Weights of a small GPT-style language model, trained from scratch on English Wikipedia.
Size: 11 layers, 4 heads of 64 (2 for keys and values).
Architecture: no biases in attention or MLP, untied embeddings.
Training: a variant of Adam for these matrices, 346M tokens, 5283 steps.
Each number is 128 + 24 x the weight over its row's rms, rounded and kept within 0 to 255. Layers, rows and columns count from 0. The size above them is the row's rms in percent of the matrix's.

# layer 8 MLP down (transposed), 1024x512, rms 0.0214, rows 204-238, columns 320-383
size [103  97 104 101 101 105 102  97 101 102  98  98  97 104 100  96 100  99 110  98  95  99  98 101 104 106  95 103  97  96  99 107  99  99  93]
[[115 139 107 121 121 113 143  98  94 125 117 121 103 119 130  98 111 129 132 126 161 126 149 124 113 155 122 102 139 135 145 130 111 103 142 128 141 106 105 155 155 102 118 127 136 113 150  89 128 139 156 144 145 196 124 147  97 137 137 139 127 158 125 111]
 [152 150 134 166 124 146 132 142 119 110 142 117 152 148  87 119 138 122 134 159 111 128 136 139 124 169 151 110 134 148 120 170 151 127 116 127 103 153 133  94 136 154 125 109 105 150  97 124 142  97 113 168 153  92 111 124 148 114 145 131 143  89 110 114]
 [158  97 146 152 118  91  94 113 113  87 162 134 138 114 161 141 143  97 120 157 150  98 133  91 127 136 139 124 118 119 123 151 143 108 130 119 124  92 140 135 135 129  92 139 132 129 128 116 130 105 147 118 137 150 132 128 121 108 139 137 137 126 123  92]
 [121 109 100  90 173 110 120 146 127 168 116 172  83 188 147 170 110 114  96 113 101 112 151 101 134  84 129  79 140 119 100 110 124 139 138 151 125  88 148 131 123 156 142  70 144 152 117  97 140 146 146 143  87 131 124 127 124 140 134 135 154  95 172  71]
 [137 104  73 134  98 114 120 159 148 148 169 145 138 115 124 135 122  94  86 125 137 184 208 119  83 113 144 165  90 144 119 111 114 144 108 139  63 153 116 143 132 151 159 153 138 161  96  86 148 122 116 105 173 164  66 130 119 120 117  99 159 178 133 170]
 [126 102 145 156 151 134 148 116  96 145 158 153 148  97 142 100  97 143 112 123 154 133 118 109 104 136 126 145  84 145  81 143 125 135  76 129 165 117  83  98 115 111 140 146 165 181 117 135 131 120 152 105 112 167 130 135  85 129 155 146 125 127 128 141]
 [109 112 113 114  98 116 121 117 132 140 120  95 139 138 143 203 126 145 123 180 113 105 143 170 139 146 149 106 136  99 126 137 159 117 101 147 169 134 125 132 111 160 130 151 145 113 119 122 122  83 120 160 172 115 128 107 132 107 124 102 123 116 146 115]
 [145 143 185 139 141 135 121 159 113 142 124 142  69 140 153 114 109 123 143 150 153 159 148 110 128 143 106 104 146 125 103  86  90 133  97 105 100 122 136 129 126 146  96  87 116 138 142 136 144  98  87 153 143 148  48 120 138 103 118 129 133 122 106  94]
 [162 202 132 129 111 108 138 125 120 139 131 134 145 123 170 119  83 137 126 146 144 120 104 105 155 125 141 123 148 126 116 114 119 162 150 161 103 122 128 125 120  99 108 110 134 115 154 170 109  95 133 130  96 107 177 116  98 115 109 129 166  98 132 117]
 [168 144 194 167 139  96 101 154 132 121 123 119 167 113 103 107 116 126 142 155 142 106  91 146 148 143 167 134 112 146  85 118 119 113 145 133 126  80 157 126  96 129 107 146 100 125 102 135  80 114 122  98 123 126  79 126 158  66 158 120 128 159 134 125]
 [150 112 158 154 133 113 103 142 122 113 113 110 129 100  96 121 134 110 107 128 115 107 108 123 115 122  96 136 119 146 117 115 113  78 144 142  75 126 171 148 125 118 107 144 143 154 145 138 120 129 166 104 142 143 120 166 151 129 111 116 116  98 115 130]
 [117 123 154 131 148 166 147 185 188 133  74 121 162 123 130 130 136 117 119 140 116 146 149 123 127 135 124 152 117 134 127 109 114  82 156 111 151 115  91 162 101 114 126 146 106 113 121 144  94 129 154 125 118 137 118 168 136 126 146 104 128 148 171 139]
 [129  83 128 122 168 157  85 116 127 100 107 136  99 128 135 148 151 124 143 137 134 146 137 127 157  57 128 107 149 144 167 147 130 141 127 136 131 173 119 136 124  94 146 112  76 141 155  89 146 118 105 150 169 133 159 128 154 119 120 121 123 123 135 134]
 [173 128  90 123 123 148 153 132 153 140 123 101 147 111 100  98 134 133 101 119 154 132 136 101 155 103 131 117 180 146 137 144 125  88 153 117 146 140 134 127 113 106 135 105  98  93  96 157  71 136 122 127 128 118 172 144 155 118  95 164 103 144  87 116]
 [167 118 160 107 129 135 155 122 116 150 104 125 131 100 113  97 128 135 134  92 136 117 101 203 117 139 106 116  98 118 147 140 152 131 123 165 141 100 145 113 161 154  98 142 144 136 147 112 137 137 138 150 137 120 143 124  84 124  82  98 100 137 114  75]
 [135 134  64 124 155 127 111  92 109 154 139 104 128 116 128 133 131 118 160 150  95 155 122 121 123  85 100 140 134 115 151 153  84 132 101 104 110  86 135 145  69 168 118 151  79 131 139 124 129 143 137  87 132 107 130 145  88 153  92 107 100 135 146 132]
 [114 128  59 144 136 133 127 121 180 127 121 139 111 137  94 145 115  78 133 125 103 151 182 123 132 128 125 137 100 134  90 158 106 131  75 100 102 117 106  81  80 133 116 113 122 147  94 122 145 156 110 130 139 114 140 105  96 134 134 140 142 144 125 106]
 [153 114 101 140  91 179 121 114 181 121 127 128  92 170 120 110 131 103 126 116 112 100 110 111 163 170 173 124  88 172 128 136 131 114 134 122  89 133 119 153 100 135 151 140  89 118 122 147 140 132 170  96 157 145 113 106 145 111 143  92 132 134 151 135]
 [156 152 146 143 124 158 116 115 152 182  97 148 126 159 117 138 114 137 121 132 107 124  87 150 106 107 131 100 134 114 146 145 121 163 121 109 158 184 179 117  96 158 160 107 133 122 151 138 125 144 125 149 172 106 138  81 109 150 109 126 172  81 147 110]
 [ 78 150 143 117 118  98 133 156 128 103  92 168  83 122 129 118  85 123 117 136 117 132 109 126  91  94 147 134 111 105 122 127 118  79 159 108 130 119 155 123 153 128 144 111 127 126 104 153 100 147 109 161 162 130 102 140 124 102 149 114 136 117 111 110]
 [100 101  89 143 145 127 188 118 147 173 124 135 162  99 148  82  99 120 137 124 165  98 144 132 128 118  89 101 125 113 124 136 149 131 166 101 135 196  75  97  95 165 106 169 145 141 131 145 145 123  89 102 108 128 142 150 119 164 132 150 146 158 147 126]
 [106  95 147 172  94 120 102 109 114 121 124 150  74 165 123 137 140 134 134 138 148 102 115 119 143 196 139 134 110 132 125 127 137  75 118 150 152 136 132 113 150 111 105 138 132 124 130 131 105 150  95 128 110 145  71 109 110 132 115 134 132  80 114 138]
 [131 169 108 132 103 150 111 100 139 109 134 122 129 111 143 156 146 119 158 117  79 118  65 127 149 123 205 127 161  93 107 178 143 163 145 123 136 148 112 125 170 108 105 148 138 134 142 117 110 111 111 136 105 135  24  90 147 114 122 148  93 164 128 141]
 [129 125 173 116 104  81 126 169  88 143 174  83 135 135 128 115 152 143 120 157  88 132 180 111 118  97 108 150 125 136 138 143 140 138 129 125 172 110  85 112 132 120 154 123 113  73 131 125 115 131 153 139  99  97 105 129 146  98 120 120 140 113  91 133]
 [139 140 105 137  81  97 173 138 116 117 157 149 138 137 104 158 118 176 167 101 158  86 145 134 121  82 110 130 144 122 123 110  97 111 116 129  98 132 118 153  83 109 135 105 157 154  94 141 135 123 113 156 121 132  99  99 149 129 140 143 116 103 118 129]
 [187 148 150 103 127 179 139 136 129 124 129 112 138 173 131 141 124 135  96 100 147 141 174 110 113 127 116 146  94  96 144 137 121 127 104 111 113 132 126 132 108 126 107 136 168 130 173 152  93 124 122  77  94 117 155 124 152 123 109 101 135 137 114 147]
 [138  72 127  80 172  98 101  89 183 140  99 126 133 106 118 153 120 140  72 112 104 174 121 156 104 117 130  96  86 136 145  87 130 110 118 116 112  91  61 149  34  80 148  93  91 134 160 122 115 134 132 129  97 148 105 150 106 143 135 133 107 124 149 150]
 [113 150 130 204 125 164 160 127  94 128 158 155 133 136 125 147 116 112 167 140 123 157 110  79 181 123 144 123 142 112 114 159 127 114 154 134 152  83 147 162 127 121 118 158 153 147 111 136 119 105 128 104 178 142 104 152 101 125 140 129 115  96 128 151]
 [ 90 135 115  96 180  67 121  96 132 111 127 130 117  99 166 137 113 152  61 124 137 143 140 171 133 120 138 147 150 110 122 152 101 156  97 110 127 105 121  84 158  93  79 143 113 114 160 135 114 163 145 174 117 102 142 152 139 120  95 141 110 116 108 117]
 [157 127 102 150 148 140 152 135 131 131 147 123 132 178  91 143 137 131 124 139 129 122 161 140 162 162 134  76 177 160 152 138 127 140 117 139 140 136 137 147 137 134 121 119 106 115 121 135 102 128 117 128  99  93  91 108 154 114 109  88 140  86  89 142]
 [121 168 136 142  89 106 115 174 107 106 131 113 138 139  72  91 137  95 121 135  83  86 128 177  98 120 109 127 160 119  92 145  92 131 139 114  99 132 110 163 128 138  85 125 144 146 119  91 130 157 135 179 138 148 148 141 132 146 111 132 118 170 140 145]
 [ 66 125  93 151 133 178 105 121 116 110 124 141 139 140 123 117 128 134 111 133 112 181 116  89 153 102 176 101 131 124 125 162 141  93 135 111  99 102 132 131 111  84 127 121 127 131 120 143 140 140 158 122 109 114  56 117 151 125 200 115 138  55 180 126]
 [129 121 138 129 102 138  90 141  86  95 119 145 139 174 115 131 131 144 123 139 104 144 128 110 106 143 107 124 121 122  83 111  98 118 121 139 116 175 134 118 149 109 153 155 113 121 112 140 103 121  91 164  84 135 172 156 114 116 117 146 112 158 139 110]
 [121 127 181 107 106 119 137 108 129 103 123 177 101 151 152 113 116 124 182 131  81 125 124 137 117 160 119 176 133 152 129 112 142  89 105 154 108 143 174 132 123 111  94  79 129 121 132 148 133 132 150 128 123  96  85 113 116  92 103 142 131 154 112 134]
 [130  97 175 145  83 134 104 119 156  99 148 122 138 142  96 149  98 109 147 119 124 106 117 106 132 161 141 105 140 167 100 117 122 103 110 119 113 108 136 125 169 176 131 145 117 128 117  69 130 107 176 132  98 108 106 129 129  94 131 114 100 119  94 159]]
# layer 8 MLP gate, 1024x512, rms 0.0235, rows 205-239, columns 320-383
size [ 97 100  98 102 110  92  90 104 101  95  94  96  96 104  99  95 100 110  88 100 108 101 104 105 102  97 100  99  97  99 102  93 100  94  88]
[[102  95 180 130 152 137 142 113 148 142 143 131 152 110 138  96 132 136 154 138 136 136 108 118 150 134 137 135 171 143 151 160 115 127 111  98 133 131 151 135 178 147 116 138 124 164 136 110  80 124 130 135 157 101 134 160 119 124 121 112 138 156 130 126]
 [139 149 117 139  96 127 142 111 149 146 117 139 154 131 162 116 113 147 147 132 108 149 150 111 134 117 164 145  89 121 111 134 111 112  98 124 161 111 139 135 106 128 105 113 153 130  99 130  97 112 107 131 102 110 161 138 143 100 133 146 156 140 128  93]
 [169 117  80 108 169 124 170 116  89 103 131 122 127 119 120 164 133 138 130 147 161 122 130 107 143 105 118 108 142 146 122  96 115 131 129 121 157 101 125  67  86 119 113 163 114 117  93  60  99 136 143 115 132 106 135 160  84  67 115 109 186 126 166 174]
 [129 166 150 127 103 126 115  92 146 159 143 117  84 157 125 112 122 122 122 121 121 129  96 138  64 127 137 113 108 139 130 118 135 142 123 126 185 139 133 110 145 134 159 149 118 110  83 157 112 120 147 168 140 149 132  96 140 112 140  83 117  95 132 101]
 [150 106 151 165 182 109 109 100 118 152  95  99 112 104 173 128 161 104 144 152  75 136 121 117 111  92 104 135 117 169 103 113 143 106  56 123 117  59 142 112 126 111 173 120 129 138 113 139 108  99 137 132 122 145 105 144 158  92 103 134 126 123  98 115]
 [140 164 128 135 104 104  94 143 147 141  72 132 127  89 103 107 130 144 131 130  76 155 132 166 139 145 138 137 147 139 108  74 177  94  94 125 169 118 152 160 119 123 114 156 135 154 114 148 108 155 151 131 104 119 110 158 139 104 131  83 113 172 125 147]
 [107 100  79 133 139 151 106 100 110 106  94 159 150 129 119 152 127 139 129 160 160 123 148 128 150 146 127 142 100 131 137 141 127  81 142 109 110 127 153 128 108 149 123 112  94 119 153  75 110 116 138  78 137  97 103 168 128 123  67 170  85 178 115 121]
 [152 116  60 142 124 132 144 104 150 171  97 161 140 115  99  98 100 130 145 177 160 105  98 148 148  97 128 145 136 113 172  90 167 146 126 139  97 122 134 137 146 134 123 154 114 126 125 165  88 113  97 117 148 104 177 140 104 117 144 161 120 155 109 133]
 [112 184 108 128 168 137 152 130 134  98 143 103 149 131 111 124 103 133 167 189 131 134  77 108 175  98 144 109 113 101 132 114 136 147 147 114 101 103 129 135 167 100 201 119 121 145 107 128 100 123 106 155 107 108 139 100 138 117 162 109 141 152 152 145]
 [112 118 137 113 106 149 147 114 124 133 128 155 108 101 149  99 106 133 164 137 122 143 133  93 113 112 102 165 161 160 157 123 136 104 102 130 180 134 108 123 150  90 135  98 105 106 159  80 107 127 207 119 124 110 108 117 126 156 151 144 148 140 145 113]
 [133 175 143 147 156 100 102 130 121 101 123 104 117 124 129  88 125 147 141 162 166 126 109 150 150 127  95 129 132 128 138 135 122 150 150 103 119  81 162 178 135 138 145 103 108 122 137 148  97 191 102 112 156 136 135 164 123 139 129 135 120 162 141 111]
 [ 92 161 119 103 108 121 117 166 116 115 126 149 135 114  73 152 129 146 111 156 111 126 111 155  89 148  91 134 111 105 142  61 136 150 100 150 163 108 121 112  99 106 154 150 105  88 182 125 124 148 148 148 157 131 104 122 110 164  93 135  76 118 182 139]
 [131 143 122 170 129 165 106 110 117 122 167 144 182 150  98 138 163 167  97 137 118 120 102  99 150 126 120 133 122 114 145 111 131 133 105 152 123  99 165 160 115 117 130 109 138 101 128 120 122 135 135 132 132 129 130 132 135 122 122 132 105 142 147 106]
 [ 87 172  98 142 123 136 161 112 140 154  75 162 171 164 105  88 127 132 157 131 101 170 131 137 110 153 123 151  78  93 115 110 127 141 114 165 117  65 131 170  94 146 104 117 145 106 144 145  90 119  79 131 132 127 121 111  98 100 143 110  97 122 151 126]
 [172 125 141 149 124  75 143 106 143 146 126 132 121 170 102 192 140 110 121 111  47 168 149 135 142 146 147 128 129 133 153 116 122 135 166 147 149 100  99 119 178 121 145 137 133 115 134 138  75 118 138  73 114 159 193 100 118 133 111  99 126  84 160  95]
 [113 137 123 134 119 104 108 122 117  98 118  79 112 132 143  98 136 144 110 178 103 140 149 114 103 117 112 155 143 147 141 119 113  97 130 109 173 130 111 161 131 128 107 136 107 129 124 123 147 147  84 120 103 154 146 138 169 147 117  91  88 171 127 142]
 [130 129 108 140 123 125 102 130 125 145 134 115  98 126 115 132 169 152 143 159 102 144 135 111 133  86 102  94 132 143 169 149 113 134 123 101 122 134 111  99 113  95 123 179 154 178 110 105 113 103 134  88 122 136 156 102 138 120 125 131 144  91 131 138]
 [131 125  61 112  96 142 176 121 154 102 104  90 121 119 104 136 132 162 128  92 123 149 107  97  81 119 133 133 107 123 123 143 104 137 120 106  85 125 144 165 107 133 122 134 153 132 124 122 132 141 106 128 139 118 175 117 145 124  97 152 146 138  75 118]
 [132 130 132 128 131 127 140 159 142 120 107 198 126 104 165 143 156 111 198 145  74 141 146  99 131 132 136 174 105 118 157 139  89 126 107 139 130 137 133 122 127 150 104 155 154 109 125  69 115 153 130 118 134 109 140 163 135 130 151 119 132 151  96 147]
 [129  45 112 136 173 130 141 141 121 195 152 106 134 106 143 128 114 150 114 101 130  60 120 120 114  95 126 112 141 145 117 170 112 141 109 133 101 135 157  53 154 129 116 126 164 109 162 143 113 136 150 125 129  80 109 137 129 142  87 149  84 166 133 147]
 [156 133  84 119 122  74 134  96 124 129 144 119 118 126  82  99 149 139 142 157 136 171 101 163 102  89 124 118 111 147 122  99 136 109 137 133 112 149 135 150 176 116 123 138 126 105 140 147  96  91 106 134 103 143 164 116 147 145 145 139 154 148 123 121]
 [126 156 144 116 150 141 126 117  93 176 126  85 108 151 138 107 118 129 128 125 113  94 150  95 161 104 106 153 100 120 106 106 149 104 121 101 115  90 149 134 163 117 146 128 104 138 162 160  89  81 131 174  94 165 130 117 184  84 162 147 183  87 111  84]
 [113 174 124 116  88 139 133 142  90 136 149 107 137 129  85 126 135 135 109 196  98 162 129 106  95 118  94 169  89  85 137 133 125 101 152 101 124 139 149 160 165 145 127 137 114 129 125 149 135 118 109  97 162 130 181 140 205  64 126 151 150 125  91 145]
 [111 160 123 137 108 152 129  97 129 123 131 120 156 141 141 130 144 139 131 103 146 138 146 166 133 111 161 134 151  98 132 124  97 152  66 153 116 123 167 135 111 134 127 122 164 118 118 145 146 142 132 138 126 122 154 119 141 110  76 129 121  99 116 127]
 [124 163 115 140  94 123 132 111 119 100 155 117 100 150 149 170 145 151 163 146 142 139 129 112 140 124 140 125 130  93 122 129 115 119 129 150  90  87 115 162  76 127 146 120 145 112 128 120 158 157 140 132 128 101 141 117 148 108  82 165 149 110  89 153]
 [101 116 149  98 131 122 113  85 155 164 107 109 114 114 117 106 112 122 123 137 147 167 126 103 138 156 108 114 116 126 112 121 128  92  88 124 141 125 154 138 136 139 116 160 114 121 109 138 105 143  97 181 150 146  95 131 113 118 157  64  90  99 167 114]
 [109 160 126 144 122 118 169 131 123 100  95 130  91  82 176 137 139 131 119 183 112 153 123  99 103 133 119 139 103 105 175  95 150 133  94 115 132  85 128 147 165 125 133 162 181 145 129 138 118 121 153 152 137 115 118 104 138 102 145 132 142 126 132 155]
 [ 89 134 176 175 106  92 144 124 107 123 140  95 176 182 140 120 166 128 103 127  96 125 119 162 116 136 173 145  74 110 133  96 173 106  77 127 139 113 135 138 139 110 103 135 128 143 146 170 145 131 131 143 129 132 178  98 124 138  72 123 138 180 171 158]
 [123 136 142 153 139 119 171 138 142 135 111 158 138 155  80 157 151 130 122 116 132 133 170 168 160 123 126 129 136 102 129 163 148 104 123 175 132 115 136 122  77 165 138  94 119  96 141 156 133  86 116 115 138 173 117  72  97 135 103 130 108 135 139 118]
 [124 127 111 108 151 126 119 133 177 174 101 119 118 128 141 104  91 141  89 155 157 132 139 115 154 108 151 112 132 122 107 142 148 173 137 155 129 123 135 145 127 113 109 166 115  97 145 142 130 122 161 113  93 132 149 104 126 147 129 143 169 115 112 110]
 [139 167 122 163 125 135 126 103  80 163  98 148 133 143 104 123 141 139 159 145 119 159 137 163  94  97 123 167  96 133 121 114 137 147  95 126  80 127 135 175 111 138 131 130 147  92  81 123 132 140 131 100 111 121 103 150 127 136 120 135 158 130 124  75]
 [165 110 125 141 130  83 163  64 155 160  92 114 156 115 121 146 139 144 124 134 126 167 105 105 146 100 156 149  74 149 144 119 130  93 123  96 140 125 136 121 109 168  99 134 131 124 137  90 145 144 146  97 167 135 141 144 131 107  84 138 162 107 122 151]
 [141 122 152 132  99 104 172 106 129 144 148 142  88 134 146 127 114 154 160 119 137 132 142 119  74  92 125 128 110 104  89 121 123 143 171 110  96 127 117 147  95 138 186 156 144  97 145 124  90 181 143 105 151 135 155 100 145  81 109 126 125 118 151 143]
 [118 180  89 166 106 112  90 140 108 107  49  84 168  97  92 120 122 145 127 110 115 152 144 139 138 130 106 116 126 114 115 112 149  86 121 142 109 110  96 120 114  97 131 124 138 156 158 166 113  76 120  96 114  94 123 104 162 114 117 102 162 124 158 130]
 [145 114 125 126 150 166  89 150 140 110 138 140 122 132 176 157 128  87 125 154 125 115 140  98 136 100 139 123 103 164 131 122 136  94 139 127 134 102 120 116 117  82 118 147 170 171 116 178 155 123 158  94 121 158 141 120 102 125 122  74 139 122 104 121]]
# layer 8 MLP up, 1024x512, rms 0.023, rows 205-239, columns 320-383
size [ 96 103  99 100 106 102  99  99 102  96  98  96 107 100  95  97  97 106  96  98 103  95  99 105 103  96 103  97  95 104 101  96  95  92  91]
[[ 84 133 110 102 166 116  87 143 112 162 141 119 103 145 106 142 105 151 141 123 166 130 138 118 126  88  98 114 124 143 154  77 153 121 116  97 169 145  97  98 107 106 141  72 140 116 146 119 132 109 116 109  90 128 148 155 117 114 136 122 157 148 142 101]
 [141 122  91 143 110  88 113 135  85 107 122 113 116 144  70 122 113 150 136 133 128 116 134 127 124 139 101 134 126 133 122 140 114 133 126 113 136  98 164 126 167 143  87 188 149 120 141  88 163 115 129 133 164 131  83 154 128 120 132 138 114 147 132 132]
 [148 130 160 100 125 138 103 146 148  81 104 137 162 147 131  89 132 122 109 137 158 152 124 139 116 115 123 124 106 123  98 139 104 137 116 122 144  95 103 152 122 138 163 134 131 139 141  98 154 183  91 133 158  79 136 179 147 176 123 145 122 100 158 127]
 [ 98 114  90 114 163 132 140 162 143  96 136 125 131 128 148  56 172 131 104 139 135 131 125  96 137 130 104 124 139  96 120 146 114 137 176 123 127 101 159 135 132 165 138 159 153 153 154 148 132 129 144 139 107 125 150 123 109 128 123 131 129 118 140 160]
 [153 106 159 135 120 127 124  86 155 178 128 135  92 130 109 111 105 161 120 114 114 116 134  93 116 130 119  91 117 171  93  32 148 130  86 149 164 125 133 138 139 111 134 114 105  96 140 187 125 145 129 114 170 146 107  89 157  71 153 137 144 125 140 128]
 [135 135 134 149 137 106 147 119 146  87  82 130 141 125 152 141 114 135  91 132  89 113 151 111 137 130 127 133 132 115 141 123 127 112 172  89 103 154  32 109 118 112  87 129 129 165 124 116 127 174 136 108 135 149 115 149 118 124 143 129 123 108 120 100]
 [ 77 161 143 148  84 161 136 159 151 144  69  75 157 106 124 121 166  92 154 134  92 161  92 106 138 156 122 115 138 128 112 138 113 134 107  93 115  97 121 167 105 131 148 142 142 133 117 112 100  98 108 174 140 152  97  91 132 133 124 108 165 112 119 134]
 [114 148 161 107  94 143 141 157 141 108 151 157 149 129  99 158 120 157 145 144 110 120  91 177 132 103 139 133 143 140 141 166 113 154 129 104 167 159 101 135  99 139 149 115 161 105 147 139 150 128 113 178 128 172 142 114 155 137 105 169  81 144 187 143]
 [155 126  94 113 123 119 125 131 110 145 129 143 142 111 157 134 109 106  96 115 151 128 112 137 114 117 109 128 143  98  88 142 108  87  75 146 115  79 163 118 168 140 109 145 117 138 120 127 117 126 110 139 110 117 164 139 114  95 118 177 143 130  88 104]
 [ 97 123 117  97 119 171 128 128 170 150 110 110 115 145 135  86 144 153 108 127 120 125 141 151  96 104 122 123 103 137 118 146  65 202 108 130 185  95 131 129  94 132 136 143 144 140 120 139 116 173 125 114 120 118 101 110 133 124 141 112 191 164 113 135]
 [136  96 132 119  92 139 109 136 128 113 158  97 117 141 103 121 112 126 122 112 141 114 111 146 115 149 104 126 135 184 115 140 114 128  79 123 159 169 131 137 118 104 157 119 113 102  98 139 146 131 138 164 149 139 129 124 136 125 108 196 111 139 107 116]
 [141 137 105  74 201 138 182 105 132 179 112 146 134 102  90 122 178 100 110  92 145 122 140 151 160 138 157 135  87 150 126  96 172 101 120 136 103 115 126 123  96 148 117 161 174 119 157  99 154 128 119 110 123 104 142 160 127 144  96 132 130 126 121 109]
 [111 134  81 135 134 133 140 145 168 121 136 125 132 137 113 118 163 129 114 130 133 130 169 133 149 156 133  72 131 121  85 151  98 120 150 130 146 134 167 102 111 140 132 157 148 107 149 153 116 142 142 113 154 155 136 154 144 143 129 133 146 132 126 170]
 [172 140 133 129 150 130 166 134 117 124 114 163 118  95 151 131 111 143 142 129 125 126  94 141 148 114  82 139 114 145 135 155 112  90 108 122 180 132 130 103 102 147 135 122 139 132 115 119 123 149 145 121 145  90 110 145 126 147 121 129 134 141 121  91]
 [121 100 132 126 115 113 147 143 129 126 145 141 154 150 126 130 168 136  97  81 121 133 135 140 108 129  84 105 139 146 136 100 148 144 130 157 115 168 137 139 174 118 126 128 150 107  98 148 106  96 118 145 178 150  73 167 133 119 156 127 132 132 105  98]
 [120 117  98 163 128 133 111 170 158 124 137 118  86 131 121 137 169  75 157 158 125 147 142 127  99  92 102 147 107 176 135 126 154 122 145 112 102 116 110 111 116 174 131 128 159 104  98 142 154 128 100 120 145 101 105 179 160  98 125 102 132  78 134 121]
 [ 97 131 105 133 127 125 108 191 178 153 133 114 123  96 141 145 129 114 118 150 141 124 147  84 134 132 120 131 105 122 158 104 130 107 136 105  98  92 131 108 127  93 110 146 106  91 124 128 129 115 117 113 152  96  97 127 158 121 168 135 136 142  98  97]
 [156 115 149 143 148 137 121 140 142 127 105 116 135 151 119 126 118 138 170 124 130 151 111 144 166 118 159 115 162 142 130 164 131 123 113 131 176 110 101 156 109 156 126 123 153 125 149 117 155 196 109 122 139 129 110 129 127 134 140 114 142  91  88 138]
 [135 163  97 122 142 137 145 101 133 159 115  89 107 164  90 127 150 158 114 122 111 142 152 112 149 139 113 161 110 133 141  92 128  77 157 142 133 124 130 151 124 149 154  90 131 121 109 130  99 126 101 144 118 174 108  94 134 111 145 149 100  94 135  90]
 [136 133 174 102 114 144 128 134 133 122 133 122 127 133 101 162 144  97 139 123 125 146 128 136 169 144 191 182  80 147 100 126  99 152 106 149 148  85 140 161 175 136 104  90 120 109 120 122 114  89 147 137 153 135 115 153 108 129 137 103 132 101 104 111]
 [104 130 138 149 127 144 148 152 130 168  71  95 133 133 145 145 126  60 141 134 139  90 119 136 153 172 155 136 138 135 115 158 136 170 101 122 130 153 122 162 131 121  89  96 155 146  99 130 147 162 134 153 168 140  83 144 137 152 148 139 116  98 107 123]
 [107 100 100 155 121 139 119 157 142 159 130 116  90 158 183 140 151 108 113 102 149 131  80 122 114  78 169 124 137 167 125 177  88 108 173 141 152 152 138 130 127 116 116 116 129 102 110  89 122 139 108 124 142 143 146 149 113 134  96 105 175 142 112 155]
 [147 136 143 135 158 107 100 147 125 167 152 146 132 147 180  98 102 143 181 158 110  99  89 125 109 116 130 117 152 120 134 182 181 136 136 119 141 135 120 126 144 173  81 186 137  69 165 111 122 127 143 136  82 122 110 120 123 135 117 172 141 109 110 118]
 [149 163 143 137 142 184 144 104 114 135 115 137 146 145 133  95  81 165 118 121 153 151  93 108 146  85 114 139 130 127 118 138 101 147 170 138 115 144 150 142 132  96 127 121  87 105 138 109 126 109 109  68 154 136 132 147 126 152  99 103 116 122  81 128]
 [136 134 155 117 136 160 145 118 109 125 165  92 100 142 134 101 138  95 146 159 125 130 157 114  97 100 106 145 154 102 134 141 105 114 146 119  98 138 106 115 123 120 121 138 131  86 112 181 142 145 112  99  92 128 177 100 150 131 121 138 115 116 115  91]
 [128 119 157 163  91 125 156 160 160 119 116 128 134 179 141 121 173  87 157 131 162 110 124 127 147 163 144 105 168 105 128 125 131 213 162 126 157 125 176 154 136 151 125 108 150 163 107 121 124 153 140 155 150 191 118 112 122 127 112 117 126 175 108 144]
 [133 116 184 165 156 163 146 162 149 100  90 127 142 157 130 156 122 101 161 141 115  99  94 136 146 128 101  97 115 179 160 131 152 136 166 115 159 111 156 113 116 159 111  86 140 131 120 143 107 179  98 159 159 153 115 174 114 112  98 125 123 137 133 133]
 [152  78 145 149 115 105 126 126 140  96  99 105 122 159 120 104  91 115 126 134  80 145 119 142  92 161 124 104 174 120 126 110 139  72 119 110 124 186  87 147 138  91 110 128 117  89 143 168  78 109 104 147 142 120 145 164 180 157  68 149 148 128 138 111]
 [115 103 138 174 114 109 144 117 127 158 146 119 127 146 147  82 118 125 148  83 145  70 112 131 123  96 137  79 149 142 128 109 108 132 153 157 139 125 132 103 160 129 127 133 151 114 129 148 124 143 108 109 144 158 126 129 127  94 161 104 102 135 119 125]
 [180 144 148  72 160 136 128 122 178 136 127 149 123 126 161 137 114 144 122  74 206 122 138  97 131 158 143 174  80 102 139 142 132 131 135 143 129 109 131 139 137 101 103 148 163 108 141 147 106 110 118 129  98 121 119 141 106  87 146 116 107 110 121 162]
 [104 143 111 163 126 102  99 112 108 123 193 145 163 176 117 127 109 102 143  96 118 150  94  88 149  98 158  93 126 137 103 176 173 141 118 148  59 122 118 161  96  85 137 135 119 123  67 126 169 146 133 129  68 132  90 126 106 154 152 140 153  88 143 138]
 [149 149 122  92 112 140 121 138 125 169 126 145 123 143 134 118 167 158 110 109 155 122 152 127 173 142 143 129 123 111 134 105 128 121 114 111 136 134 141 110 119 167 102 151 101 145 121 120  99 131 165  94 128 105 151 171 134 163 153  96 152 132 117 114]
 [ 93 122 166 124 116 142 124 108 133 122 133 146 140 108 154 133 141  63 146 139 103 139 146 103 127 130 171 137 124 102  98 116 130  75 148 135  91 165 119 130 130 129 124  92 164 119  91 170 149  77 156 105 128 104 113 137 122 126 131 124 179 149 124 135]
 [118 129 139 111 154 160 134 146 162 146 110  97  69 136 137 131 167 130 121 155  92 134 179 158 147 168 140 158 151 146  96  96 149 161 147 151  84 134  99 117  47 167 107 138 129 123  89 165 145 117  93 125 112 109  93 115 115 153 117 139 110 112 128 131]
 [122 143 115 109 144 111 109 162 130 130 156 150 138 129 132  84 130 117 144 166  66 103 114 182 127 106 130 122 104 173 137 168 104 160 143 123 162 167  97 142 142  96 117 114 123  92 168 163 146 134 155 106 127 167  93 145 146 123 141 134 110 142 130 160]]